Weights of a small transformer language model.
Size: width 384, 28M parameters.
Architecture: RMSNorm before each block, rotary positions, no biases in attention or MLP, untied embeddings.
Training: 549M tokens, 4189 steps.
Each number is 128 + 32 x the weight over its row's rms, rounded and kept within 0 to 255. Layers, rows and columns count from 0. Numbers have three digits each. The size before them is the row's rms in percent of the matrix's.

# layer 4 MLP down (transposed), 1024x384, rms 0.0404, rows 723-794, columns 192-255
100:147132104146055137153110177118152128130113158093119064054104110088091101114139135095132135179118122152092166159143118105099118108129151121127129154160084146105053125086116152186107151105104170
096:110141137116162138163084157150111104135124119191094133149116118174174138192133193133158130175140160145070139123139123161128100131061185143119141127127086128132157096152144190099087091112111138
104:105215140156104106151164124141135188153110103101102117162103128186138114194114123143102129132137133080112084107125079110109119132082138179137156180149080124180121157119112159161105163122126193
105:079151180171140129109095117137112152114089121132139124086165113084147173153084126093113128095166136094153130133099144160140082150103146093154179146144130143106131166138094195128131130114112074
097:077115131096136162134154135133105131114169150118147106147090103086085177158131064161134113128170177125071147190143119125066071106123122111140086037115169186135156164127165158128114127112096121
100:166035116160097155102129162143116139122153096148156164098161105098142147148116078137123122045087181119084097140108119146102156088150151108145147103133101124122150086178132171108133157152139102
105:170127136127153145170137166156118132153137104074112106149093157142064151169169062146101135164145232127126151179131141141102149134098107180116057182093111183090046039096088149142136135106152169
099:141151149000084116153181047144155091124142092171140140103131098110124155119144103146113096120101147120113142114142095131066110104101131121140140117140150129145140172144087139120119152120128089
100:131097137163115148104159096147157101135144166120126009115126148080136156088158096111117096163091102125147166149107219097189100166140124160150142111140116113121152130163107126195122162114104112
082:087090136098092184116145079197138149087100175091115098147108127118127127138065077073181076197167097089116111118197180128133155100115174074147149150095157179095157079181143138126168131061124161
095:131173112090105121149166118147093206168080123110146125163159126140181131138132174174106128126164138090139113132149116155217098154118100170163069150097130060111157174120191086184142119157157181
105:113104131089147118156105101141117089113137152150114122131112155145144139182131097125181167111154189116144078109129133127155167160108132121136147148084084216135123164141101199132146062170067074
094:141156081138181149115132122142156082102236133157164160104159174158141177135129122166135144120154082146162133087161168215163223146125142071176117133172216108140129075102073184139073153184139145
090:145150141107139082171069161093100212089140127100194126204078094167084128137139105181144105059085105071149150062128095118141101109115094129125154169149144117174078163116123116134165091164104192
097:123179191130119148163074127184141083139159139110163121039138179083147197116133156144121109098094092166099137107108132119067144137074187164149190130186145203112100065109143147105128160096141151
106:134114148129159092078137131126189108079120149140178110145124122174092127118085115134131155139143166137157114137119106064127130138150097132114121156108136172115142086104150084147080111105126153
105:168183074082144126141133126154124092088127125083143161120117155148102120148127106129079152176108135149098114135160129126150149146103125174089048092173171149123135180145125139126106127094167131
100:068108118122159146156139107112168118146152174104097078147145116151145108130170109125169160114175177150137160116168133183117137106162150105113107100119166135108144114091200078133138107094108182
099:121153153096143098139209039050121093123141134153154139123094089111167097112137136120119132138139131186108128086143114081135107118170169103173136144114097138201107131162159161106108132133151143
098:113179189145159101096104149150120208193136100130109108104117159100106135129131134147164106166131148111134206178150105122103089114147101160091171102063139172114131162102172175116098139091136141
109:125125098105112105164137086098145160150156074159163125154149150118111152210149132159124089129079174108060172115138065104120108127088124079092208121106093128116099151119090201121102122096143079
099:112114124207138131082160115156113093124123115121133161127047104115081150195133151137123103112125122144102051132171156119094130133094145182138086167153064088128135163110101060127076122144126098
099:173204126134182169105109117188146146098107119111119108160152126117129137178070104118134140096128113134169029103121136101150166155075115063158112193116079117148029108126125147081150131168106123
102:121119165127167152143126191155159138203160098140115118115141124099207105091138110080120134161130163090170134133162144167124162069116136169147175148091146045178107171054184113162076085071091134
109:086150136121199102119149103155164066087089149114115078163138150172066123146190156116136148198159140220136111117152197104126133126153112109110089161106144097092159101179050154132117068126093091
100:064094085118064149133108119129168145123055099167148075115088097086107137105134140159147116151101107151129156177147135077106107114126126153135133121138138166112136097082131020117095117158081091
098:154112131056157158109143116127131180134129114069135169110087185102141081108074128119131122099087184064146152129107122143109149097176095127123162147173140135113118149119070141130104104036082096
102:138135164128107128123185121107189164072046181078131084179151166176155101044147125103119139128085085115098158154103159158118162114136093107142082140098117109094144146130120176097015111172116132
114:112060120187102163138105132152086158077141160154125145129188109131076142130102144065142124172104106121082139103144181151142157134108078132126122136107150087160127136139195114105101119166102139
096:107138065160092156095134127117163147171091111060131149174106136110109149121102135109099151155156146132122066128154132160173125100108097131118040163137116072147113184129110130120123079068154179
101:087121116130155127092138173088148161088169134142148120120140098087057071077142122124155070159178107097165092111102190112117115136163102180120120104134124165078153156108208104095053174188047177
098:128197065137085150131115170119078081099141168109130167175159119098155108184180185149148089092135101132098080150110182080219084116145135107154111161111038131167092137143078122158163131102159105
102:137145118211137132168090113137152104127141157118112134114052158084144082116132113160101122158115135174150078109150169127119109077109107138116023156124166172116108111148216077097182078130221074
103:167066153148155165125102120175148028126066153134089124122048119117143069112114153099135175150162104104162120056155114209153147133206102118191176124076083100125108135102123136141169186142122160
100:147137151161116120099095142119121133117149144101084180162104110099140082091117137087153155181139163141140140188107161132099159096096143085148153094131144117109108130087110075150128096131068149
104:154038112159090087183097165105082230128044146119145081143149130151115073105131132108168139157138161078158116066116123145121094130080086115126182085130103106105105092091097129175223122179102132
103:097163115094121119144143103083181126124125140109129097134158135128165116144178110094140125122131126165146144112140156085113106117144148146124108087089129189114098164147032142144129127135084146
089:131123098125064142179127061128096118161119122122182149154091168122152097141120135108146209090102140097050179153094075082125062114143194205126174106068153185137123138106127108131121144135122112
101:166163146132138086085055093098125160113134094184152087105149133179191132110064142159101143145161110155065100183067170154101138187127137115122129153191113079153149115136185166132153150132159154
101:142186108155134075095115118118094130133122092089056157089108155154082163220141143146080072133078161130073095118114101162131102110143139127118148146098190132099118104184121104093069177139174139
098:070134145090166132087108124089148103134104133149115051155113149152103163117082097127121097095136069119110158124111149153169103086111202141085178117140131110135175168112135123161097092087045140
104:093153157072132134144153176146136144148157124146071115154114153143100094109134097144095195133131166075135102130107135122150138091134074173141102126129108118084123130123118093095060083174127173
096:145141150109145141125161113072104074147163100141175054121121100101115106121107122071140098039158168133111131090108123138069114132069146108110145094122143140165096155127135098150134145042170167
104:150111048098178094129123107144126156119125155114182116156153083145215145126104152124183180113150128125098101141094161156186081194115094129121090175129086146097144129167121107129113121102146127
106:113138155142102093139144118162230066188156151084158112099096117138108101144156152117148129165151130203143090102148141111125085128169166107162123126110176126099109114109167143107133129107122183
105:137154152206167154110074154177132141144139102183067149133100100126114139118092143107102093151089191087146119110114104122140101126174104135141120136099146182099082097124114113080100166149191148
105:139155120137111140075126188102119095158152139133138141046134118084122143114133204131142176162145128098130152125080165133137137082115102155097157100179168102069171127172112161181125183096161121
097:149180130111129165102064080147118131140123066125089125116152096133178084096107124140104196147141161092120138085101096088180156093139123113149147133130114113130071183133080157118128119133112108
105:172045116090177117115072154126089081027145067118170123140133120175155126042152166199104165160127084111134122138170143163127175120178118137205168135136078121117139076129155122166093159132107128
098:204171164171151180120126097101187083191178119087112118101063110105096171114113106146087104148075160102174158182110132103096120162152163143158128109094116138095144140131134132091054111085116137
101:146114184051123162163138110113082101158137151136181113127140097094109104081115132163222159149168103170123107157145076131078112105172073128180197120138177171121152121119127168132049132136176157
097:090134127157141152199131120202085056110078151138152144170099145098088148149125134142153113131172103066167092141160105120164159151122123136152087111105160054101130062060125105146192143178142083
098:107140149087109145095090110212102144107201137074151113171136112103107107107104147090143122083137208139084098106136171041151170168132145157115126136132155080190139123174138063144136149109177154
097:200107093180159140139119199116132156142130143116146054088162125188111124163128144091166140125115132059107103064136091081145097143099225114181130076090124138058102061129123179178168137136155119
095:096134124136070192144120143150074142179100191116085136128101076128124120077139180169155125155189070136047093134142103121124149130167117137178096103141051142059103096137126160107131110182176111
104:102165056145105115101105175135147126119138108117156164139101159163158124137100158128144123109180144115106157138058094120108099115115076147216138120067094140157164143130131055121107197148173151
109:161099104106152147110123079163130120132158147100119058133107150100132159156126140156152156128109143122118109174143143117137126134107152162183177153155110149093154165131086096158164144114162153
095:106153163172167099095149085106124128068140185103135129061137125118152111151086134092114142082126148163142063115134089116155130128092181152126084212128108103147159173201054143143055092185160116
102:117114126094167108124156120154147121155109106180162149170147128109163060148130054151190096153175114039140115172143123132084128126143169147151126142122157061106110182141052169153153150153085121
099:113067071130153107092187097174093133075110095095080134110103089169071143152143064072095123185096154135125152143133130084148156097101150116125088100160134095077123064102181086029173130157091126
101:139116169130186149105133235162127112151108110163105108146077121098114079167118138152136109107193125170072175188120139098150139157171170177108138122185144094150108149092104138198201142141156111
100:144154165095117107067110109090075101139157153170163138099160121184223106135103142127106170055089139173108105132144099099116193119132104132100172072092137083109114084125100136145212146119099169
101:129147134155170161094095119111125062094093030135038172101141127201163129120124124163111112104108134199165113087104144135101101133110150136114049178098143126115181074157093117123095132157109145
095:148148149112111150156088126152140104083148088132076125112167111140112106192168119116127184077126171164122153106086144075126152142207077091195174136141133197100110130107166131101165104110152169
107:152159129202174095108105091223091152102134161116132161101141079074093122130129133137130159166148126138095077156155210178153133065091125195113168198134079101111105134100101128143114115131163116
101:164093057140127132151103114118122161131099157113161096145102176109146172096065143106119135179185143126188114092148117109164101183140135160108152160138117073151116071077162095107108141098099142
101:077161139131148067131158121119160105161101158129158173091076079111118083106165135068108096102079112136078134137148110147137100088092133223133148127125120087148112130105163116168151173137108148
100:147139148097175174148093143078123164154159097082089125160126138113121130134116155102188073137162110141125095141120135122133121184151153123115147150142161133111114075133137092108091124097089131
100:175126124143065142152164136149158138132151087120157190124143140050098120132115118180162109141127144102077141211116123098118121129159137123109126158105145116127115173051071113167111200093078042
107:123107070148079160155093214124148170133166181107100166091116077137078107162080101125062160132172151139106121116095130169189109103129161174140128105167125170127159106107094116067104197123136139
102:143122101199093102172137123178114175107119170150081167144158134155149091149121144104138097064128117129076131127149122142139141138094082170131090176168105118173143087149143156153108092191099129
102:131093168087119151113145147040142122151181146163051173144112130169134174079145135109115142159116120099054104105146131103064145120095151141105084104152150153089139127120173103141117131189101163
# layer 4 MLP gate, 1024x384, rms 0.048, rows 724-794, columns 192-255
102:125144080155081090134101132101078108093172095160111136139175136146095123088130088164110090098136059154042143145110123146144134196138128133066133143110126122101078112106150133175160151112138125
104:105095087110057099179090096116129118163172129141108150118094082111146134154166106070097120146160104145196132182111047152176122134162163148109124167098110102156110144160129153110180126128147165
104:130069128165135101086086077196118095150132139106128078142107181151088132092100136130094103141202102112115115092140121058111149145131184087134174137157137060159105173151114135124124146144167077
094:163146122160124079121069087153147156128073099148132161094134149204158106075106160111124152094123122109160122072089140140216183165104145134135165194170106062150124107157098109116141119168170151
104:132102121140111119113145139120114166068133092114133111155148052129151096120088082165165135083135123135157082097138141171097125111168134152082129128094097135132112142145124155159126131167097111
106:131179126164040104120166159132099130184137142087113115077089194101026218139113159124167107088159142148163086117138156188076064126112114157115139159105112151099118125157157167121136124124169130
107:130179156118176138164181159160093104181160160123112082136148107170082161141160105161146134123139176157130087124094172194114088095145036062077084107153090121058115126137105121170099071102037155
100:162122154151175125073157162129156126139122138107168166140126127138120121111124157160129104114143087095093071083125071068104138145099103144118130156065135191066151141098022134069111103138151160
085:104123174169126089122110152132173168132140129174100101147163106126110093186177183074141156089089143173170099088115126085076077150146117122154156105104127154095085154152189162092154186136158158
105:118081163116142127117062105179115085155122101170083066127165117120124129086061140116148125119111116134132174076132087097180110122138169103162089182055093048133144182174135087098115112124135112
101:141180151114116145165139163132096180182118148167152151094148087109130167079197140149177177050099137132136181132096149149073169135148099100158126227143122081063124121122124029088179139117158166
095:183161093125112074156162142072119197115165096124075141156115049163100145099125103140082085127161120149124191101109128139169157159159114154148074085144103140129093127074111174108149106166156134
096:115106146093132075099116170145158155174092150157093085088102165141114154091151177133131154125136092137205175110071135140166143128118093128120111117159108132103143149087124162190108111108123148
104:132150082125150144143133105132094126078129158157097086149085153123115077133171184094107134106127124146153160115110148141106161159118099101163115178063108158121173163196094094112140098139112097
103:136168144147101167159145106148105179190142147146142150122157145142156156068141142130138142189108082081176097138096167107106197178202102150147149150126122121111155121168131126119111143139067147
104:108178129152141104101166088093149135172103157120144065093158085138159142112158159107191130131131166211116159116162112054145152160129108159119123144184098086136110090157107078149168118122108072
099:127116110089150123136126069137075139066125105182139142093071117121113162118099117164116116136148141129111155166141139100126185142116156098123155164132085115145123109122085138173137098167091049
096:147119125101155092129141137157122144127112153132109164111135098118127163049119157163184179152141157129126128157137070176091115086095124134163134170150164095142171162151149115101115084148154111
097:106073130109111153166138167142194115097087081155156135189167082092098102153107141133076168145088113094111095105134114112103126111188139101138106144184091143161164137102136140113106135148118117
105:142134104164104121114130124150114056172103125115038105122157108051167169084075123137106118099125152156164091177152140163168037140173131173126100169112124119138072074131087155223184134095101057
098:116152120133078179135145170098133090116119083152137159161127109107151144133146108073060125144163150041098103086127090124185129186202163070071075154135155103175110163107167146117137148119110130
095:118141097089164089101156129129129131091163096087086108137182102114120112140125094109130189076155116099139092152095132089150132097147153072156108168089087168093062071163101173104149112129110143
097:099154116177067112108197132157162108172159146069085150064138144113148100075124121098099140140158149151174138123157130100099210119126146180105197149124185051141075153142160125124106147085127115
108:153148111146127078131078137163169124127162127105152059122123121160148082104113203094169155118116087183158066065124125075167132193115095127103173183170126145141153199181114168145130080072107141
103:149136111139139128077127085114138156133103136149148142067175178099151125124105146117157097110111087121112146127180045135113088092126076130113142142139078115154119135110134105149126088161109046
104:116133130111062129100152100148126173143124177120153175140125117155089144128128179117159199084130149152085121101108125124163106109123042118088086158095154148107123181152143161137134157095167132
107:141149117136132114121136053124086099151162118096177081063096083157133126097102150108176093149079156155126136130128105179168126168147179133113120207102128110156124142111136095157149150126178132
115:145071110134087112137115087196106145113093123165101165136151111148077152128097135099150081135089134122090133139163171125159145150095079138087100181137145087132119148166142108129120127146124133
096:151151171127124116114147103145072113106145065120152103156104114164085141121135133138152106203130137092112116053109080056152192180062119111126134121120161139085152151119134128121108193121151111
099:086063051148117125081138125142096148183116126157115113174163128117105069117123104099120128158174135113135120107134123129104188115087093105110127143130141117123166166070118202101101075140139055
099:147103162163074125109103139121083081158148132171160146183171137121102150114128128123168127115129097128117119107120122114152115153149102128162130117153127163147112093219156117092110094113204089
098:142171138153140119123161106135080114138105163080131166130095159178103118087098089178142134095085152141158072139171120160108105121150159114141118152110149131140164074127086118105129152069159098
106:129160133154150112112124127130134159127097148106196142117121145123119124180146118118148076126124123148090161128103087149080127113104113150087074136152150127161131104121147096068098099103143125
099:085132181191145107093131089151212160131102082190115090122092129112134090169156128089117150119135164132145144068140108067151061160177144134074151152140096112122105164109140165140149123163159096
104:151127114173172036139115157144139132191127124112128157189113108096156111139056076153143148129094094155110125138121111140171096118113176154187102184085104080143161184119102079099165154102183124
095:194114121103081141103101164149112105144134067178132112142120171121095137097113100120105146126123130093101151128146118168142152183054172131099167145160152030136078154157114123111194157053122113
091:137091180113180126139108103114099148161142131191158188138118112135123118104190157105102154131107154127124109125148109109171124103141111109106118158074135078094130097169139077092100112093165144
107:103177132090067080199076111114145118104165144132129126114161170131093109121084106106128139120155129063090135095087107098138125130181154082130116218136152098143151136129162135136182067182166094
102:147150127115187167089145079118123177141133131159112093096154089127164106058127120145186119075120104096147137081136147084111131147119094127116163129114084151133117158100061114151171152141167159
100:145120128096114145120126111122121141146161131209128156150164077140131107128122119129140061115099152121127087107072073095162155141122098097052087147100157091107090128146151084180180171117144192
102:122152085122082126127116100120066183182122122110095132118084129098116081138196158128115096128164114104106148136114194160109160168133134137133130157090134054096104096102091151118138106107144076
094:106141157111155105146133143124143162146145165165129114116128146159178109131128098203106160118153126193194061154165096098161055166147107178086078127126151067190151135138162169122181184101164170
105:103157149157132121100056156150088110117159103075170109059099134154132112119142158117138130149125035166085132186147122150082131132151183150157077130124147094134093124074133146146171017071118127
107:119167107131090064118143135079132145146149143080149107073109087139170113161060187116166172167081108149120158176179140112059129178159240190106139112124133117118160110137115154132226149137147151
102:163160071175065112094067111174079109116111152083144157141106162106078106132084169148113167117133110130176106156173077151159112100149143148160109101173142095124110121072208100089163067115180139
107:149106111183090109138090107164095112101134108150121086182099169117039124118112136159138112133094138084105129124143147157130086109066081153059142149116120136125152133177155176146093128117191159
094:120152147150130104123050098132133141107121120155087116145128134148165085103093086124140141087186168115081184054126117095088101146117130101114159148143087154070100142195126164093144120118075086
109:119137133156160136121107149141183099202129098139107140180101077115101092176160094121116151046131129133161127138118106104104098118146180184038080093189109085127136142114114133082163131086127167
093:173142156164109153119111142109188132239158126122152151148115155101145172163191108127147113074046153084178126137160132054154089136175104118118163158102132131173141119134154094117091070110110146
099:095077122140066120059079189129116076149125142089084132090100147118110130140145126125180155083150135155142105129118162126097137095140149164180128130099160154141143127143162148159144135088154058
097:112174131128119145167098146155132070176153125092133123067135155070087111123110100130145170110123094100159135138101106150145154170138111131123094131146117086183152095130125077136141086156134125
097:105116149186149102213115114118166133141102134129148151128094093171160107195170096069161117156111064148152205174167119171097133091116112117121139148133122146131105106092139152139126143082098112
097:161140126122081105125117059127102080092126108095137149129138142071160105085120126163128130089134103145164136190164085177133124084108091100146141167174100142208089092108120120119126133066173109
098:132147112123089125119149099134201146129142094202171180156113106120051095036130195090146120114124113132127160107119131142133095162091109147160162203119110147108097141097153140073147082082148187
103:137169135158120076085129134110161117096094119098073105099143132134171126155070158110120149109092069188127154149160117101141093146098108116129091133065103148139124152159123064145159100126202090
105:198155106142176098114126126143078129132150081135182096123077128113127166094034127099141150069130107147142066122177059154132127161185185162140136093183161079150154137129106086123135148119090112
101:123151108145118159167172086134109156125074112166104133204087116193079175129077158127113115137152069116174151125101139117147176151121155138159140067141120105143123095119171101145113118174064174
108:127191072118136143101113126127129132073149043160062101153111123109119124081118132085152088119074136147133183107178094156110142137092171116128125125161116087135110116112166152128187156108162144
100:115105094163075086149127147108150088078171087097137090126133145164081133134090084159100167146084124130109138140129049111120119123140111131154139159066158133127109070131099129157110165121156146
103:133164124145150083115184109129100104146134127134158165079152131110155125156181119187185145093195186138134193103045106205152101142106116171106174119156122080194148172116095114134146098145102149
099:114143111093118136132139098136087140095109105127085113132171105112100157152151115135139129073201156188079149094116127116120156132150102128073176119137115153144112196133163183054098069107106084
106:175116142124128152156114134104172147103142116182145077124161114100107116078082089091130060128107131089157093109089137113140157156116150089198153118043122126125117164166146120167109128155148090
099:147190057105128080163097173124116216108161082105155197161112104173108122120138142171142108129076076145138151113111168094149122120059161146129175078156095135066141110075137129111119166090226119
104:137138178112177139124174114125089124126087093135168074149150110093108090089168163142101137169169117155147159130121150099144131141076153059117159165108035113117150139160095156110178146119152122
101:183147139134153141086137140097191151124067073142153108155143101136117122121144106150121123108072128147105144132135176168145171190123093098132161156130161120128132131128129154193093137117079128
105:165139189149108102113118220148123106152076158137102124085065189133125101130123107138098170145117153145138108184187128177113111132061099203125110118173091066160127113118087126094130133085101153
097:071131186164145124073128123124119091135117135197113144157097112146111132149115128127099124105188159098121189062158059112115152141158153145072179142158111167131111192171112182082148129119133083
093:169187172132115127162098125115142104169127048137170163143145123170082139090113103166136158107124128104159090123129166112142118131154063113040099145160106083097176106090124130158122113087060116
104:107144152181078090184125142139143154153131096134134068117110130131080109162119084109078110107110101167105139167141120113066101216145145157122094112120113101125137123079078079087173105100166149
095:076143136107143138068120135120170120102097112140096122103132111171148074153123124094115106107140142113154138099177108098132143173088162143116157143119105106132125142126127093089092141172128100
103:117139125106074095121117095154162116120106121134190121154146119123062081093162100093107087054099083120120121156139132128132075131076138118077147124103172137090152139149101152073150161083129143
# layer 4 MLP up, 1024x384, rms 0.0474, rows 724-794, columns 192-255
097:129108151148127113207160117110115148110178095074123160128094111133143184153135133142115139143138174134114072166127186115129148212103176095092116126099061088091138117084124102136150173111145125
105:069128125158085078107098118138139119186140122116141120085115091126163183193113178129115104122159115190120156067130133124183117136170153092149147153112141146082121128167140113151123076112079089
101:113164081118145062185115155097151120162107137122102120158134089166084128161121094087174086106177124072101152096142186146144156165111105071142119104111080120045107102207105148129162119050129137
118:099153090145116066149107086136158129109123137129104060127142150159194115096125169089102222167111092143100137117070128125248149115123132114158158185156146115167125096110082097127141121148169199
102:130162114102097143107174121117158155104161107111086064105196127165095125088188143144110154137145094136127149079153128090092061223114097114122180139073129109102137156145121188159124168122176150
109:066130105095171170110148142117176143133136221189106142142154139146153106106150131103138114164143122131188145158110093090162234157207093138068108155160153113090101079165141127105109090154052128
098:108122159127123073114086183146118138122091129099081074095127088171181121127118133094177128117079145133116130131121132112122119089163104131088138071036103164098150162163143171105149078091154106
103:153048153073147140138153135185097180125227052118158189146200145081110102141123087116056145119113090125085127122080171107191152176147146118126126138164150139166138181165139150085122094147156133
084:173155109068122100073116167138136066206182088178115107127090092127091120140122192161104102140087115125108105182158083078140123188149128071153073133131154112138162131079082112123146157164175116
098:133119192141155196134129135140130125178133110106178145130073138140043123121128149148146137135142133122112095092152138104136146076123072115096193169120121164105126102145116137115107154154029096
108:115132130109130154177125120084142153123077129120097111151130105143167126138122104103131110120108133148128141112138176069128139107117199157079123156149110141131140156177119126157108149147148180
094:119137172165128154160093099066151127168047150080111170149153131069110115170149086108058113142116152114159137131145118089079083137080159131157124121129043148103135124139123144136136089095130158
088:109117112128157164048167145157169150165068106086095104154122107121129157095170092116140108129158096158163124178139129188085097134125111123121106156136081150100132107097158121123062195046118139
099:127179131101149188137056103112153148077143089190084153103140125119113144100092152197096115159186145158125141177160140139121072110131119181149146049056078141048118119152116224193078121165090114
106:145112162140142132149183119164064143118113104136186140139198174134117205097167139154130156115135100108114105178140189148118098101172136138144143106086142148150131159167159115143141107142126073
106:062109143149159143141183170081153137167151189090154079113155047153094103117107127145167123135182159135119196149091174142143150109095062169070130134110107156106099115106131204160193069119140102
103:100125165101129158089127115116160102077105114172165145112092146161097121129106107164148175078129187051140124159076182171094181095090176115090137076166134174164143178109147126131104053110095082
097:177096123139101116119147173110074147167120164093102133127132158161096112131125145132177111049128179120113123104171083155142141135101075158130099092092093171115134172136135188124094099155146047
100:103136106115149124113098125171126161190136139070115145172116137166199155139122145079122158125154175091109138112098078157139137118151138136157089145077099194117175143123089150164154159123101116
105:131149077168136112153129115108136111160194106158141126083140096094105171114159094162110131082092172098177129127148113119131078127085128144122123118112131151146103126116130096134122172119167062
097:111154120136091052171142134158133169144149139196139141116146129122186136144171100127135146104160137083202140082120124126186128152079140098109120119124130133136110130152138138119152124099129137
106:121154133175070151105131138102075125073149111100104104078125099162078169122083192100131118123143120112079111076145111109092098152086104167124137142128161054158168154139164133174102119127109126
106:088090129170177127096074081127101094087045139134155134131144143121142145139121139122165068124168130168068102137149136098094104111130139106202123181184157175115087126107116109104117068113065085
111:084116158094182119156138097174138123082083109116141122108131150119137103153163088113172072117159115154148087146192144148134115158105153072166187175070110147111126152149087105159132107100111086
099:165130132127183101157125104164119127102163097153104141088158094124058147100116127082085169101104161093149062102086148180185159166159089115123136176144089117132135154131113060130165117154100195
107:193107145123135110216094148090125093145145120112158144110086169147142132182081078095148144145134165088170125116159111168111151148147128152155159157127100123120141143134118156147144133167072124
095:143092078149122130084065170142096114116181172091160129137162149137112106127139137147149140127145086122106095143151119089173125086191130100179163166147158057141120089138182099140195151079138132
130:149218108092146128128153107099149130117105134108081100145102130134157111089168123139093181084138118133149123132107084152106146097127168126123155132161104153072096119127107173147186062152159149
093:125095177117094141137096121148066104092134113165122111085165170112090131120103114165130136121092160102119143104141164077092123150110168111153184129101168129108069128160121110119104221158159094
099:061093126126138153100138148099104169124120110157092130153109114153154094114112181205132208140103167123150160164114097147155115106183093085146136108152146148116150144120127094148097077127154168
096:145140108140121081106110128137134108105157129119137160108148133099132131087113088131111105127091066123104114176113146110140123100097080123073106108089154153195141170147189126188126171118121127
104:113071196169072099083085162136110136145108156146146100114113151183146111146133152153191208124136140130100125152156157143109069117124112154103087100124143097080069132125134145128149133159081128
106:087134143114132110135117124122151145163095091152144118170123097156139143107119102130090139154150139163121073154143140101144134148095086143103153066138126145065155067156121169139121142171135151
105:100150100142111142165126139124159086126124105157085089196161104086073104170149157097094144094103124111061184122089172128166159166126116058166145135149121131112114140127083143111108077153151159
098:088192182152150198115156106072161123137141180180080115110093161124096119160141049121122116117165155120122107149150135182088186118179130122161148162118110174080115128154099133061180169079125133
102:162139112103133101111157176095155126147140052170076023146147095106156115133113098123128190151082128160151128170107097168139139160085138122151144126117136112074095097125141168143146157079109122
090:085150105105137181108102137076140162145110130126095148089196141092114120129070079088074161154101125171143089146104103182093124146137068077133099138160089119147129124138155164199168150072117110
099:080146052142110177160130115126108139116148170122086107159103160120097133090227109169113130150135113135176177128072073128107107131128056165073137118116127117091185085075134096089139136106139163
098:126143110116117182173082138132182100105151131139163100159127074124162118156140112139150066081117138140152171113087143085149128142142123040144182135081118105133141137138121069180094155131085143
099:129156055093097159195142102157178131112155097115179138091155131116094122078190164117109103138156177167124099088149109136126152163133065113145081119086158177092124083132141165095149136149126129
100:150146139112092138103163100154153125178151097085085153130149100144176156063112155110159166134108106129076133209119163174120110131140092097143182151156123153082106183091117105146117115118117119
095:074092112163078169084094141129126116097113115081110147087132159121167163075140195114149181107143140119132169117119107076097143060103170112131120184150134152206122087056105127102129171160137126
102:097109110183137112143090098174112101161169063126125118091082118128136152129079102110149123107114146091054161122158140148157114064099114127111094109156116153175127114128102091103114087137155096
107:142096064121139122099183165101111162159116082116158164150100117153140157154137104109152082138141148160069105113135143135141119127123163172119156138141145054103188099107136143136132166106174121
102:128128137105137102102163155165088106125084175101116075088142187113142116199141099172095204134064141144055171125092203150179078128129130190132109152163101112177096106116092115091139121109220131
109:102124108132151109139173099145135094111158169161128069138170097172162114115152132065113102140152066160068161185113114139114186174123118163139114107178156079121097065174137125121127081046102131
097:159097106146103136105148123130102123183090055093164116097209117079112125134174136176111134062117110125184092110131133161171195101161132146124131149102125085134116157097056177166117107096156172
106:104110116146131080134161164114123069126104098107055160142104166164133133145163099098103152086155155156143121113134134128176123137144165118110112145158144127103143159081127085151156119142073174
094:168142141127071093119142109102087150101115082089082121126154060111096053100187154114106141067118083080125140169122113083082162170143134104111172092079088122105185140146155163136147120133158102
101:111092071174104120086091101037178128081086105147142109079073127143152120130105145136117129141142119139085084145139136087163122094140141148135141183187130079171107109140114153157167188123156137
093:146163187113079128082190175121135145128188145104105137144115097147094134098155133116125116086153141152130183111098169109110151139107088176141136129112132190145128171123193121101111156121129164
095:140093125120148161128124126096147140134112140137115099130150112103145147098087217127133140188103154162156089167115140179158121140165103146112097090109124146064110148151109150142122198138097142
098:099091142142077156171169098107144136075077161131146160126113127141121152154198147156169066081157165154118127105128129122093136161100153104081100132088140142140126114141165099115082114207098083
096:066153109096152151133169114147115157146110140073044088121169149140156135131175188117164136120185185178085192092073106131177151124158077117139083105140132128139108099092117137149128144115154108
101:077160052132149118122157182145068134154092135110191115096102164145064113174162133158149132141131149096085052114128124185136145101119093119118112148128079089104097156113043178096105048175152190
102:123135129154101092089126106176129103120104152159122115159180163116168125137153101150142075117082138157086154146138112189164121130109136184160176101142125106183121140132137082088163131094106123
095:103095097135100132179113175093136112140113102128153137159208168165080102092148171134125146159137125130100146128131126095151118124152123129086153069110154152104144135053191094156134167096064159
100:103125078123148112144110075140138181077101162066124118169157121126136155094149112141136137092114134123100135164125131171163090157135087139107097120103164084163134122155096142158153111162116152
096:169202132097088161146128138118124108148176140122104104122159137128100124121124163196120122108088157120111119123140130153081085121108066187133153148138118123164118189133061153156126178136136117
099:142188172083140097091103134108130089119122084127097143129148130147097131136161090072157061135101114109152063080135156130121075151159064117117154072099173135094162135143168126086084146100152180
098:146084134102111154108147129109179115160129126112149137206117137154083119138139107135069089147053081095093148130105207144152091146087072120167110073136138129074169159143133106176109148121090218
098:126105140116090107110130135156129124150159174167147112104152127091158114150139199072144142122147112144083188104112137159130155103151131133162200140134111122159108105174099171119140114152107149
096:171179128150144125152107120104124168158152170130116065088130107164148141169116158085157099147113136117089145150110133158123139153117142167099146131130135126133160087141111137188146123134125152
106:193183116165091090130163092128123174114091165130035174141198096081155096108157114151093118147055123147117122124088186103127107164117141102164092181154116103145151133101121133129067090156192148
099:112144157164158165150131157113135090124132168102200151135147134106155151104108141109109050180134136101124140156123137081138120102132108121066114091142140125148147110185121126126167114154160152
110:148139094157161136107133089132113202096135133206143160134190079110078115160105150161172165153131077166133097118171136101138148136119106067121128111116127169138094137166136075145147130149072095
098:121135135089122140091075148144127116104203132176133122158211118125091163132084138132088102085138195084143089090053124105145148194115110114141140112149084117085150123155125120115107157118124152
098:100112156154060081081126144159199167112104120169130137121159149048109123169143100111143081106150128107115173207181129133097101109121187139136160127120080124147100172145085161111169106143184041
104:106159132113133189123146134086180116114172154103122132137170159142128114136134140112127123111125139134114100106165133105156183172083045166134132140118167097126152150107144142150140100128192202
098:185095101176076110140143141140161139133162180148101128138194104122087081105037140178191135123124132140129090142157130116118123102084085112098163192160159095131145100147108154227104110139147158
105:131075121145083138110173092151149127067141128063167146170139130124108112099083143117169162136122087117133146145144178049132122106102190077085045118121157114145155120113137145129124150120174117